Each number is 128 + 32 x the weight over its row's rms, rounded and kept within 0 to 255. Layers, rows and columns count from 0. The size above them is the row's rms in percent of the matrix's.

# layer 3 MLP down (transposed), 512x128, rms 0.232, rows 213-312, columns 96-127
size [107  72  86  99 106 103 117  92 100 120  96 118  86  82  87  89 101  97  98 115 105  96  84  87  89 106  86  98 104 108  93  82 100  94 116  90  85 101 104 110  86  80  92 107 108 107  96  97 110  86  96  99 101 124  92 100  83 111  93  97  80  87  92  89 119  77 111 114 126  91  96 105 103  98  96 108  97 111  88  96  77  87 105  98  78 107 117  86  94  89 104  87 113  92 102  92  96  97 116 113]
[[144  83 130 106 100  86  95 137 173 160 112 154 139  94 132 102 135 120 117 124 124  89 103  95 172 122 173 143  64 123 118 132]
 [ 86 165  97  84  80 125 144 131 174  79 112 136 133 104  79 208 142 115 147  83 118 251 133 120 119 118 165 133  84 132 117 100]
 [139 145 156 132  63 178 160 130 111  73 125 143 169 129 114 151  56 110 186  97 184 113 108 153 142 103 120 138 152 143 116 109]
 [120 185 138 129 153 149 210  87 126  94 129 128 138 147 124 135 112  97 155  72 132 132 101 195 114 106 127 179 153  59 134  87]
 [124 150  99 137 125 122 111 132 138  78  99 137 216  95 157 113 105 136 139 153 108 145 111 132 100 109 151 130 134 158  70 148]
 [111 173 119  87  90 217 140 118 134 160 123 125 140 100  95 119  92  74 117 108 123  78  73 127  72 141 100 141 106 123 130  71]
 [138 130 124 134 131  83 140 134 129 147  76 110 182  71 149 106 113 110  90  83 121  61 101  93 149 106 128 141 101 101  89 119]
 [121 124 101 174  80  83  98  96 159 171 139  86 123 101 114 159 150 112 164 132 143 140  76 153 147 100  95 156 138 119 132 108]
 [135 135  73 143  73 127 119 210 135 129 153  98 150 137 134 134 155 156 211 123 158 143  74 133 108 130 188 168 126 184 126  89]
 [135 190 100 177 162 145 195  52  85 113 154 101 128 125 154  60 146 136 134 103 126  83 129 176 130  91 128 148 125 147 102  70]
 [144  89 107 107 123  95 143 154  74 132  94 111 102 180 141  70 143 146 153 136 125  92 129 119  93 151  75 102 109 106 107  82]
 [103 164 152 142  84 131  64 147  90 149 168 118 147 101 112 113 218 117  99 152 122 143  93 107 100  93 138 144  92 131 136 136]
 [186  94 142 109 136 133 145 135 141 142 143 145 142 199 127 158  42 175 130  93 152  80 151 152 115 131 125 158 153 126 148 189]
 [ 92 129 125  77 138 146 139 121 177  82 158 169 124 169 119 145 197 100 129  88  94 103  51 150 117 170 143 142 136 162 132 140]
 [177 147 110 135 174 100 174 124 182 128 142 175 135 128 136 134 109 139 106 198 151 129  88 104 103 157 119 121 114 100 133 161]
 [135  94 117 135  51  87 109 154  93 130 125 100 135  71 110 124  38 101 134  92 107 118 131 138 123 147  97 126 141  81 133 125]
 [118 141 133 117 120 118 150 149 172  89  68 138 125 162 129  75  81 169 115 149 127 150 145 183 123  88 139  69 162  99 144 173]
 [127 147 145 121 159 116 119  96 151 125  99 125 156 143 154 135 138 133 117 146 196 145 144 112 189 199 146 154 132 153 140 142]
 [ 99 164 189 142 110 168 109  66 145 132 105 161 141 147 162  98  88 133 131 124 170 147 116 135 149 135 166 112 187  77 158 178]
 [109 141 161 170 133 116 201 132 133 155 143 162  96  68 159 148 149  92  94 145  99 147 108 115  92  79 225  79 138 164 119 150]
 [124 146 164 136 126 130  91 168 136 103 105 135 114  98 121  97 154 109 185 120 133 119 156  66 150  79 114 134 163  25 108 141]
 [113 148  85 163 124 139 110 174 123 120 110 115 187  87 136  96 195  74 128 133 138 160 127 115 152 123 172 112  90 170 136 120]
 [143 113  66  46 105 119 156 129 142  97  88 149 181 103 123 142 113 146 155 160 172  97 109 137 160 136 128 140 115 161  89 161]
 [ 74 121 107 110 148 134 104  88 176 149 149 122 110 144  93 117 109  94 113 105 168 126  88 117 100 126 148 177 128 116 122 102]
 [134 201  91 157  90 163 117 132 111 114 144 174 124 143 103 177 195  77 112 138 192 132 129 166 132 157  96 128 130 175 126  92]
 [212 143  82 103 134 135  91 133 120 144  82 166 133 171 137 174  73  91 138 187  94  94 120 203 143 185  88 131 141 131 172 162]
 [ 83 140 106  89  55 228 134 164 122  86  84 176 109 116 165 170 165  73 117 163 177 156 165 120 118 109 103 136  86 158  85  98]
 [ 89 141 188  87  61 165 100 134  47  90 162 149 146 105  94 165 110  98 132 103 135 100 109 143  70  84 120 117  95 216 175 145]
 [ 92 147 115 185 162  99 124 139 116 109 136  97 128  57 116  89 200  74 118 157 124 172 117 176 172 100 138 117 133 114 198 110]
 [140 134 107  88  99 153  30 123 113 111 118 162 137 138 116 124 124 183 125 123 158 147 144 142 134 120  87 117 142  73 150 122]
 [106 136 119 133 114 137  81  82 126 178  84  95  96 137 124 123 200  62 119 128 143 161 117 152 162 131 100 108 179 165  37  92]
 [ 64 193 162  99  99 145 134 147  99 167 135 148 110 101 109 178 173  94 155 139 106  90 182 151 190 111  94 155 136 128 112 100]
 [163 184 166 171  94 131 170 135 169 137 107 111 137  97 125 100 115 144 124 168 139 204 104 116 109 126 187 102 100 149 177  88]
 [110 137  92 131  61 161 105 158 116 205 116 151 109 149  97 142 123 116 184 140 117 169 150  83 109 100 138 105 140 118 110 183]
 [102 106 109 121 174  85 143 184 132 147 119 135 142 129 147  47 133 180 138 157 161 162 106 146 138 121 170 109 136 114  79 137]
 [137 149 119 166  99 110 132 109  87 150 163 163 116  79 134 183 174 143 172  96 131 121 141 142 100 124 102 103  95 137 152 176]
 [135 106 104 123  31 179 126 164 102 178 136 132 190 123 100 172 176 121 136 174 171 136 111 129 169 179 136 106 170 173 121 128]
 [ 90 144  81 175 112 148 173 132 116 100 167 103 159 166 194  93 109 128 161 113 161 134  93 166 114 109 145  96 110 112 151  82]
 [ 83  84  78 161 150  98 144 152 118 118 112 196 143 126 180 141  98 121 108  97  71  86 101 131 119 130  99 103 120 116 168  86]
 [118 152 118 122  43 150  98  76 151  97 105  90 112 128  98 189 100 161 168 149 116 166 167 105 141 104 126 139 123  75 159  97]
 [ 87 173 164  89 128 141  85 130  58 122  74  92 174 149 150 121 162 168  96 160  93 124 149  85 157 144  79 127  84 116 111 128]
 [175 141 174 121 116 183 110 181 111 163 114 122 123 116  93 208 145  57 172 167 155 138  99 146  56 114 140  89 102  93 104 110]
 [122 166  92  70 100 152 107 174 153 154 164 140 202 159 122 117 104 122 145 102  65  86 155  52 123  83 113 101 119 142 137  67]
 [155 170 157 107 108 185 136 150  81  84 141  94  95  88  97 100  89 131 125 144  83 190 130 109 108 129 157 152 164  91 110 124]
 [ 78 119 145 121 147 137 143  92  40 137 139 158  77 114  68 129 104 172 173 125 167 144 101  77 105  43 128 139 126 123  96 111]
 [134  97 135 100 119  97 136 154 122 126 114 152 187 132 180 172 130 145  98 113  95 135 106 122 150 136 102 121 100 130 104  93]
 [123 114 167  69  89 128 142 146 180 121 138 123  78 140 121 150 110 167 181 119 116 141  71 103  95 125 134 169  81 122 135 154]
 [179 130 147 100  96 137 115 122 128 139 137 117 108 145  85 100 143  71 149 124 130 124 113 161 100  97 120 131 177 168 143  89]
 [153  54  81 177 123 130 140 108 179 149  95  89 125 148 124  89 119 147 117  99 104 141 131  66  92 117  97  92 106 147 132 162]
 [ 60 160 114 108 103 139 141 136 157 115  99 172 121 173 179 140 170 113 143 171 132 150 144 122  84 172 111  98 102 159 100 110]
 [ 86 122 169 140  90  46 177 141 174 113 121 117 158 129  94 155 128 130 198 135 148 144 124  78 100 120 121 105 131 120 144  87]
 [145  99  82 146  67 177 142 134 109 131  78 137 161  70 164 142 108 105 161 153 126 141 111 110 155 116 133 120 117 133 144 106]
 [ 89 150 132 108 148 160 180 122  86 117 116 117 163 135 121 114 141  80 137 137 134 178  62 127 129 175 161 126 101 112 174 149]
 [121  95 111 104 168 148 170 147 141 139 179 143 107 175 122 156 148 110 161 161 169  70  86 120 118 103 110 124  91 178 128 108]
 [140  62  91 127  87 216 125 101 117 163 130 113 153 160 183 125  93 138 128 129 130 127 169 161 136  62 114 156 109 118 140 138]
 [114 134 111 128 170 160 137 122 166 111 128 152 108  95 104 176 121 141 146 161 129 163 128 111 131 150 137 103  75 111  65 153]
 [128  51  62 135 125 125  86 110  69  71 125 172 139 128 148 110 146  77  93 145 110  32 119 117 221 128 152 136 144 129  91 133]
 [205 162 125 139  82 119 146 126  97 186  89 124 138 131 147  99 162 120 132 143 109 136 103  80  77  90 185  89  99  83  99 147]
 [ 81 114 114  81  82 121 109 140  65 125  83 210 101 129  64 148 167  54 144 134 121 113 143 179 132  57 108 122 171 172 122 125]
 [124 158 122 135 113 160 151 113 152 119  77  94  64  90 103  91 157 132  81 107 103 138 122 145 145 183 197 101 147 155 122  51]
 [ 69 113  87 106 111 160 116 130 133 133 102 132 133 162 110 174 165  74 127 108 172 160 126 101  96 163 166 135 134 117 179 142]
 [126 121  55 137 112 171 159  88 116 122 140 142 173 120 153 157 100  60 184 107  72 141 152 140 107 129 141  86 123 118 158 144]
 [163 103 111  94 115 138  87 113  99 132 135 156 172 146  83 122  97 174 138 133 158 127 154  43 114 110 135 170 103 105 111 145]
 [137 121 128 167 120 168  95 163 129 147  92 147  53 125 162 110 124  77 120 169 117  93 128  59  54 139  94 138 145  94 126 137]
 [167 111 155 135 105 144 111 100 148 139 206 198 181 133 178 134 109 147 178 102 165 168 111  47 147 167 104 154 136 143  76 136]
 [116 135 141 141  61 143  96 136 124 148 151 185 132 155  93 170 152 100 182  95 148 126 129 114 158 209 120 149 120 103 149 107]
 [150 173 164 164 173 143 197 165  97 166 107 137 145 199 162 129 150 163 143 130 173 176 109 187  97 141 144 132 163 133 166 140]
 [102  77 111 105 165 109 172 150 115 109  94 117 127 142 151 129 134 129 127 131 168 128 116 149 113 223 121 131 135 128  79 127]
 [ 62  87 165 186 152 202 111 144  85 134 117  70 177 101 164 115 127 109 164 169 172 147  88 130 162 127  93 126 174 114 180 127]
 [130 123 127 128 110 106 126 162 128 174 153 192  97  81 132 180 120 140 135  62 177  87 157 140 203 136 170 173 100 150  84 148]
 [111 189 118 112  70 192  93 142  34 140 112 212 154 111 144 146 173 117 197 145 177 150 123 138 128 133 124 174 109 122 159  84]
 [104  94  91 149 130 175  63 138 142 105 106  74 142  95 159  85  67 155 143 133  78 114 111  73  95 123 173 144 143  79 117 173]
 [ 77 109 134 114 117 133 159 145  62 106  75 141 166 135 169 131 128 153  63  43 106 117 120 127 111 135 125 150 126 137  95 144]
 [100  89 130  68 167 138 124  92  40 115 115 106 130 120  99  87 126 138 169 128  94 160 120 120  70 131 123 137  97 140 110  87]
 [135 121 109 158  68 121  88 182 126 135 130 130 128  84 172 152 134 128 126 156 141 126  73 124 110 116 137  74 129 149 137 128]
 [142 147  91 117 135 141 167 145 158 148 143 140 130 144  98 119 147 129  91 104 121  90 148 142 101 110 106 130 112  49 148 107]
 [154 146 116 130 161 166  66 172 149 146 187 129  50 102 120 136 135 134 145 107 173 193 128 134 153 143 165 166 127 149 142  96]
 [106 143 138 114 103  99 118 136 154 137 110 124 208 123 130 143 102 124 158 140 185  58 123 161 103 161 137 166 143 105 103 151]
 [112 148 152 138  97 125 163 109  76 141 105 133 164  44 127 106 146  96 118 160 146 109 154 131 104 172  67 154 144 121 114 125]
 [126 107 141 116 182 143 122 164 175  63 104 139 120 122  37 125 105 122 167 144 130 125  79 151  71 112 128 147 134 125  98 127]
 [130 116 106 150 101 131 211 177 105  89 120 143 157 180 108 113 171 148 130 148 119  79  92 113 137 150 125 129 120 144 141 122]
 [144 114 117 117 226 170 113  96 155 161 161 113  79 124 143 129 154 209  62 114 140 136 207 114 175  91 132 140 143  76 149 143]
 [152 154 142 179 186 129 131 112 153 157 182 126 147 190 132 150  46 177 132 125 138 136 154 102 125 165 109 160 155  88  99 147]
 [178 149 137  73 118 147  99 154 147 165  84 100 123 110 138 108 232 113 153 112  76 150 161 179 140  98 120 100 124 152 113 112]
 [135 126 119 168 169  80 136 137 111 130 130 131  98 143 105 191 116 164 158 117  89 118  88 135 140 118 128 208 154  46 123 125]
 [166 136 134 189  73  67 153 139 143 104 120  66 151 105 150 109 136 128 116 122 113 106 153  31  77 164 124 167  67 140 108 136]
 [ 93 136 202  87 134 172  58 149 137 100  86 141 139  61 118 148 104 163  99 157  74 128 158  80 164 126 125 153 104 104  79 103]
 [123 108 125  90 207 121  47 150 135 103 144 131  91 101  88  86 157 126 145 118  90 157 143 181  90  94 110 120 172 158 191 142]
 [134 122  82 122 154  96 112 148 148 123 148 129 153 148 128 121  75 138 116 108  87 142 139  89 113 170 116 185 173  89 145 149]
 [197 115 105  76 132  82 131 133 127 100  98 167 123 136 151 179 146 138 148 142  98 133 131 117 146 145 136 155  93 128  96 133]
 [142 166  92 166 102 106 123 134 142 124 164 186 132 126  84 123 135 128 136 151 141 178 110 127 118 105 159 123 128 155 117 137]
 [ 91 198 153  94  80 201 124 197  88 104 103 163  89 127 134 114 107 134 193 107 155 149 113  90 182 135 165 135  93 108 141 159]
 [ 82 116 171 125 130 136 127 156 129 154 164 128 109 125 141  73 122  77 163 207 117 163 172  62 120 137  90 124 135 116 100 198]
 [195 100 132 129  95  72 118 119 100 162 193 125 121 126 133 111 155 153 142  90 149 125 141  51 141 131 162 106  82 139 148 153]
 [ 51  90  86 113 109 139 109 135 126 122 137 136 115 149 153 112  96 148 122 163 116 144  86  57 159 125  49  99 156 139 142 144]
 [110 146 133 132 111 110  89  99 162  87 134 151 177  40  82 153 164 185 138 131 121 132 132 186 105 135  78 117 120 165 151 136]
 [134 143 138 157 148 121 125  94 145 122 177 162 175 177 133 116 126 107 125 134 151 151 118 147  58 124 102 173 148 165 108 122]
 [105 141 127  97  97 125 102  96 151 137  93 157  87 165 150 111  96  90 115 103 166 153 160 150  94  58 126  65 175  98 190 166]
 [145 133  84 102 122 123 108 116  97 159 121 158  75 126 132 104 145  77 135 177 125 190 129 106 120 147 117  97  97  87 122  70]
 [171  94 116 159 118 110  46 135 149 143 127 153 155  99 133  92 125  77 154 151  88 134 124  74  82 145 126 189 100 135 131  87]]
# layer 3 MLP up, 512x128, rms 0.272, rows 214-313, columns 96-127
size [ 86 100 102 100 110 119 100  98  93 101  98 113  73 103 109  97  99 133 102  96  77  99  90  92  99  91  90  93 113  91  90  98 102  95 101  88  97  98 123 107  88 102  92 122 108 124 107  87  89  96  94 116 122  80 104  76 106  91 105  98  99 105 101 120  97  99 113 137 102 102 120  76 102  99  82  86 115 104  89  76  96  97 100  90 103 112  98  93  92 113  89 103 106  91  90  88 117  90 101 126]
[[ 97  89 133 157 140 154 103 132 122 122 129  94 109 134 160 153  85 123  62 108 189 128 119 114  94 160  92 158 132 132 128 168]
 [142 109 111 177 100 140 153 131  38  88 152 123 129  69 152  94 125  99  68 151  82 153 142  53  96 124  99 145 145 139 163 153]
 [138  99 149 118 176  73  69 144 157  87 128 177 122 106 138 106 131 213  99 138 144 123 128  87 115 154  68  54  65 167 105 161]
 [136 113 101  96 108  57 144 174 180 117 117 129 113 134 100 119 194 104 134  84 155 127 148 150 144 144 143 163 180 170 153 139]
 [168 153 133 173 166  73 221 114 106 139 110 123 110 130  97 174 124 108 124 155 138 182 113 127 124 119  89 130  62 160 139 159]
 [139  90 105 193 111 151 163 138 137 124 146 113 130  71 164 118 104 202  88 165 155 127  92 116  91 106 156 137 158 136 172 108]
 [126 128 147 140  90 109 128 106  73  90  93 181 143 171 138 157 133 137 104 140 143 165  73 139 128 125 118 130 176  96 119 103]
 [174  78 106 133 198 149 183 212 143 163 145  54 119 161  91 179 100 140 175  94 146  98  83 104 133 188 152 214 164 112 136 116]
 [191  64 162 116 130 137 168 152 104 116 107 141 166 139  86 115 113 124 124 172 153  93 109 145 176 193 105 134  94 123 169  95]
 [125 112 124 143 147 154 105 103 139 188 158 136 118 175 218 128 163 132 148  93 151 119 111  90  76 103 113 142 123 170 142  95]
 [164  79 110  91 167 109 108 110 141 109 156 116  67 120 148  93 137 125  95 196 156 123 138 128 153 135 166 146 118  94 120 101]
 [145 137 119 105 159 162 158 125 111 117 150 149 118 119 154 129 129 102 100 118 119 172 133 116  98 131 121 129 139 125 116 167]
 [175 134  99 115 105 160 130 130 129 122 126 164 164 164 119  86 127 127 161 161 139 145 160 151 154 113 173  85 137 158 136 148]
 [ 83 130 133 141 161 113 184 128 119 128  95 159 148 113 105 136 124  90 131 124 136 108 167 107  84 112 165 128 120 130 170  95]
 [136  99 123 140  96 115 128 107  80 112 143  89  83 106 125 112  68  92 151  90 154 134 136 144 100  73 151 124 135 148 129  89]
 [143 164 105 140 184 157 142  84 137 145 113 116 159 122 140  59 133 184 128 138 101  80  60 126 179  72 150 108 163 170  64 134]
 [ 67 117 143  79 110 166  97 133 126 134 155  66 118 147 174  74 101 132 131  92 141 141 176 147  68 176 189 168 161 134 135 110]
 [169 134 140 105 118 183 226 150  66 169 162 139 123 195 118 144 137 187 156 181 135 162 133 182  81 122 133 108 138 115 136 168]
 [125  97 125  67 116 148 128 178 166 173 108 148  91 122  98  93 149 120 119 113 167 111  97 113 130 130 211 102 136 170 135 150]
 [164 107 154  81 121 116 144 187  85 101 136 146 163 127 116 145  97 145 160 142 178 121 129 126 171 112 119 115 132 130 148 163]
 [ 68 109 144 116 113 188 149  78 154  91 119 158  21 166 140  91 154 135  73 126 130  80 166 142 164 173 129  82 108 135  53 175]
 [130 176 106 106 135 126 169 123 133 134 135 133  98 134 115 107 150 104  78  99 109 163 116 125 165 121 155 145 136 112 201 150]
 [113 119  90 136 207 150 117 143 181 144 114  74 145 133 187  98 149 122 149 147 131 128 112  75 165 154 154 169 173 197  81 149]
 [166 150  86 102 184 138 130 128  87 105 101 113 151 131 141 107 143 119 147  87 133 139 153 143 134 163 166 111 156 184 130 118]
 [134 132 156  94 166 161 153 166 166 127 151 160  85 115 149 130 115 107 110 121 134 116 145 143 134 180  80 129 197 188 147 139]
 [158 134 178  76 122 150  63 183 111 147 112  83 110 112 139 127 166 122 148  87 142 102 166 109 130 153 165  97 122 129 105 157]
 [ 85  54  75  75 182 141 127 140 116 132 151 141 119 127 166 113 134 105 117 142 120 120 150 120 156 194 128 102 104 162 126 117]
 [148 155 119 100 122 165 151 137 121 142  96 157 134 135 177 124 103 141 107 119 111 152 136 127  60  80 168 141 149 192 104 130]
 [165 127  95 117 161 108 150 131 135 161 144 149  88 128 227 132 106  93 191 145 137 145 217 149 141 133  95 194 115 150 109 136]
 [136  95 193 146 112 154 161  98 148 140 117 123 125  67 138 146 149  86 119 135 158 177 131 106 180 135 177  75 203 176 146  71]
 [122 128 134 168 120 140 150 144 141 151 170 198  97  91 186 119 123 135 116 191 152  96 155 138 134 169 193 148  81 117  55 115]
 [126  88 103  74 134 162  88 130 160 166 111 131 131 149 150 142 127 118 133  98 136 150 143 145 110 171 158 125 133 119 113 130]
 [200 164 169 173  88 125 114 136 102 129 104 147 110 102 113 153 124 118 132 140 210 149 169  99 139 131 189 104 157 130 161 111]
 [158 124 160  98 106 117 131 129 147  85 159  63  92 122 108 186  67 117  73  79 133 109 123 112  90 108 121 153 138 132 208 164]
 [127 194  96 175 170 133 145 116 112 106 104 143 154 165 117 164 143  84 158 141 113 122 143 142 104 122 138 154 107 189 181 157]
 [149 132 150 154 158 197 169 132 104 132  89 127  84  97 123  78  74 138 128  82 113 157  83 174 107 114  92 139 135 159 107 115]
 [169 121 126  80 160 154  82 114 150  69 141 170 105 134 112 109 171 150 148 121 155 138  96 120 103 146 145 135 151  94 123 170]
 [ 75 137  80 108 170 144 146 175 169 171 137 130 155 134  89 154 134 130 210 159 119  89 125  87 158  86  86 151 234 155 118 140]
 [133 147 136 180 132 126 153 130 110  71 119  99 116  75 125 137 127  87  67 147 151 152 169  89 155 125 130 128 104 194 137 133]
 [114 122 160 153  99  82 179 124  74 108 122 125 128  98  91 136 143 148  77 130  91 139 122 150 150  80 128 128  66 157 145 129]
 [187 103 163 182 133 168 154 170  59 143 107 100 141 109  90  98  68  90 129 143 186 118  96  83 137 124 168 191 114  96 107  94]
 [174 163 184  85 165 170 143 179 129 138 141  82 114 145 122 114  94 122 128 114 157 110 172  83 165 123 140 154 129 123 173  85]
 [ 98  48  78 130 134 112 148 135 157 159 152 141 115 180 148 146 163 148 103 184  92  92 127  79 130 151 111 119  85 139 139  85]
 [160  93 112 133 155 119 123 101  85 116 172 131 144 135 104  96 169 149 119 103 155 149 127 154 143 109 115 153 165 174 127 156]
 [105 131 156 153 144 147  94 136 125 105 162 105 137  50 180 109  83 146 113 116  85 126 105  76 110 123 135 100 196  94 100 135]
 [112 148 142 139 128 111 204 115  30 161 154 113 128 108 113 108 128 148 134 112  81 170 101 115 120 118 149 130 149 184 128  99]
 [143  91 110 120 143 112 132 118 116 121 122  99 130 120 153 118 164 161 150 133 138 161 188  97 134 179  80 160 113 124  83 183]
 [ 65 141  83 171 141 119 182  94 167 115 146 165 169  58 140 219 136 146 148 122  92  78 135 164 113 116 179 133 146  94 131 103]
 [162 134 129 137 152 151 130  91 163  58 137 107  98 145 107 146 111 152 190  86 183 142 156 123 155 161 138 146 126 118  94 174]
 [135 146 110 121  51 159 150 127 129 130 165 134  46 120 163 103  64 158 129 127 181 136  85 119 109  60  99 137 167 130 107 184]
 [ 75 160 144 175 157  50 190 113 152 131 173 145 128  77 177 121 115 146 116 105 106  53 132 136 119 122 156 138 118 100 145 189]
 [127 109 169 146 127 131 127 112  93 120 133 136 148 136 108  85 133 150 109 103 104 142 158 138 185 131 148 151  99 126 174 100]
 [161 151 128 134 111 100 110 127  64 151  68  74 114 130 173 113 119 126  81 134  86 187 151 118 130 150 161 113  54 149 110 186]
 [129 138 109 175 126 138 101 101 100 156 105  45  85 102  85 154 147  58 184 117  84 155 170 117 107 136 147 137 148 137 105 117]
 [126 164 113 164 105 150 174  77 137 131  99 181  76 123 143 154  98 130  71 139 162 168  64  91 132 129 216 133 145 172 159 104]
 [144 158 140 143 111 140 144 125 150 106 126  49  85 151 119  57 144 178 158 128 119 201  37 156  95 133 125 134 113 148 147 126]
 [158 121 112 219 111 122 134 137 127  65  93 121 117 145 146 127  80  75  57  94 135  77 141 150 118 144 125 149 118 125 132 168]
 [160 109 135  77 119 132 126 173 107  88 135 111 132 118 121 138 155  86 133 151 190 103 170 113 132 187 225 102  80 117 125 135]
 [173 142 106 165 173 123 209 108 172 149 152 153 128 105 124 116 145 153  71 104 131 155 143 137 115 126 105  84 172 140 121 156]
 [108  55  64 157 137 110 161  83 152 131 115  76 125 150  93 112 154 132 129 152 119 100  85 128 138 167 105 142 193 108 143  86]
 [134 109 194  91 164 115  45 140 100 115 114 148 135 114 117  96 111 181  64 150 172 116  66 100 125 110 115 125 150 143 135 132]
 [129  96 179 131 102  76  92 174 117 147 163 106 118 145 156 129  97 109 113 186 107 138 133 144 103 158 115 124 106 124 157 188]
 [173 152 170 130 112  69 165 143  84 155 186 117 103  93  83  78 117  96 170 129 114  97  85 181 106  58 129 188 202 152  99 129]
 [166  98 105 159 158 159 131 152 168 130 142 134 152 136 122  89 149 174 149 120 110 105 112 118 159 118 149 106 159 126  66 131]
 [129 164 152 125 154 116 174 104 120 178 168 110 111 148 139  71 129 122  96 153  99  97  90 128 127 121 122 124 140 136  98 116]
 [147  95 124 144 145 102 121 128 150 133 144 149  59 114 116 110 149 116 126 192 169 123 149  68 154 147  69 157 139 179  86 126]
 [116 143 116 117 138 154  98 140 132 159 109  86  96 142 111 145 125 143 117 101 157 154 128 175 137 157 206 149 122 148 105 132]
 [ 83 153 111 163 190 113 127 142 134 145 178 126 112 137 165 137 129 101 118 154 102 134 127 159 154  99 136 134 101 183 130 126]
 [148 146 162 127 183 133 198 171 100 125 187 160 163 144 137 157  80 160 181 148 157 126  88 169  91 168 146 110 129  86 152 160]
 [129 158 130 130 145 119  71 121 133 162  87 125 139 158 134  95 165  88  85 113 119  88 169 142  90  99 140 104  60 196 107 115]
 [ 99  81  92 149  69 116 131 138 131 110 168  92  76  72 171 137 146 193 156 158 175 116 130 135  65 108 182 151 161 112 132 108]
 [105  98 138 154 170 196 121 121  75 158 110 136 120 129 140 145 125 118 151 168 154  98 185 119 118 137 121 151 151 107 100 157]
 [153 142 148 140 164 115 136  94  89  90  69  68 128 181 105 120 123 100  86 113 100 135 139 122 164 164 135  90 153 146 133 178]
 [192 103 168 181 107 113  91 186  90 156 203 109 127  81 160 118 121  75 148 136 122 159 147 168 106  82 186 126 140 154 176 138]
 [124  49 128 177 138 119 146 133 178 144 124  93 137 146 120 115 176 118 116 180 153 126 127  75  80 140 150 127 155  99 126  47]
 [138 161 116 149 175 128 119 164 110 144 130 128 137 216 143 143 120  91 162 124 178 125 145 149 180 160 123 176 128 171 132 105]
 [173  80 159  90 103 126 144 154 109 154 122 128 128 124 148 113 106 124 106 150 183  94 154 159  75 171 159 189 133 161 111  96]
 [136 113 123 148 107 120 164  99  76 175 123 119 138 124 160 172  63 107  73 115 142 112 124 117 122 142 149  83 156 139 133 121]
 [129 189 144 141 144 116  89  84 178 150 116 126 166 148 135 157 107 117 103 176 114 119  71  91 138 124 136 110  99 136 125 152]
 [149 152 126  92 108 117  86 144 123 120 112 123  65 109 142 187 125 101  96 109 140 132  86 119 129 132 129 102  54 150 118 152]
 [177  71 109 150 137 110 140  62 127 150  62  62 127 168 112 137 118 117 106 156 149 100 184 153 110 140  82 118 143  83 156 126]
 [103 113 174 157 190 126 189 102 110  92 118 128 170  95 114 108 139 111 106  88 140 120 159 119 146 134 116 123  66 148 115 104]
 [137 137 105 131 165 129 138 133 141 150  84  85 167  90 189 171 139 159 118 130  89 104 141  96  51 132 102 130  47  81 126 156]
 [193 149 104 103 161 145 116 237 151 147  82 106  88 170 165 161 144 143 162 121 121 126  95 122 124 139 160 172 119 117 116 179]
 [148 123 112 139  96 138  80 110 134 142 103 117 171 106 122 200 125 154 188 162 142 139 183 147 140 135 171  68 157 115 119 145]
 [146 113 128 160 151 107 158 159 150  92 164 177 122  77 146 134 129 116 109  80 106 115 149 100  71 169  90 147 189 154 157 142]
 [114 153 158  92 159 177 102 120 156  91 100 138  83 145 109 115 114 147 149 117 174 130 136 155 165 119 192 117 231 108 136  83]
 [100  89 106 150 130 148 141 170 118 208 146 168 157 164 137 137 138  82 178 119 181  96  95  97 143 125 149 111 167 151 133  91]
 [ 62 142 149  88 155 115 155 112 140  69 187 164  89 133 139 142  96 173  92 123 119 196 111 105 123 147 155 169 181 159 105 112]
 [114 185 134 150 172 114 100 112 144 143  74  99 105 185  99 189 105 125  94 131 170  91 107 121 143 177 151 116 101  70 162  81]
 [117 140 149 122 172  57 166 159 146 146 124  68 151 119 204 126 195 143 114 123 102  76 150 103 146 151  71 152  92 142  86 131]
 [139  94  95 110 105 152 197 127 151 151 134 125 151 172 164 104 159  78 132  49 133 135  92 161 132 174 147 149  92 138 194 145]
 [142 195 142 124 126 121 163 108 161 111 117 139 104 140 191 117 147  88 118  98  60 199 101  98  88  80 173 130 142 176  88  88]
 [169 148 176 125 148 110 101 134  98 133  85 129 101 104 123 119 117  82 164  99 134 102 149 165  95 103 150  81  89 145 142 100]
 [100  95 113 171 176 128 117 108 148 174 143 139 102 127 121 154  89 115 127 141 138 164 152 165 102 103 120 115 166 238 154 168]
 [131 151 118  77 130 136 129 123  91 154 101 117  88 103  98 110  99  60 147 102  85  99 124  62  83  84 158  91 160 111 164 149]
 [ 77  93 101 123 165 138 128 119 139 130 114 144 103 147 100 118 178  78 106 148  90 116  80 173 100 141 132 134 129 179 105  77]
 [104 134 144 163 101 129  96 134  95 126 157 119 167  91 123  95 108 167  83 127 145  96 114 175 112 125 163  95 111 191 132 182]
 [122 144 123  91 116 105 159 128 150 161 128  99  80 147  59 153 102 119 143  98 129 139 138 203 121  80 163 140 167  76 167 114]
 [155  88 109 120 130 122 120 106 130  90 103 150 162  82 158  89  30 138  90  98 133 126 101 159  60 104 203 126 170 138 151 129]]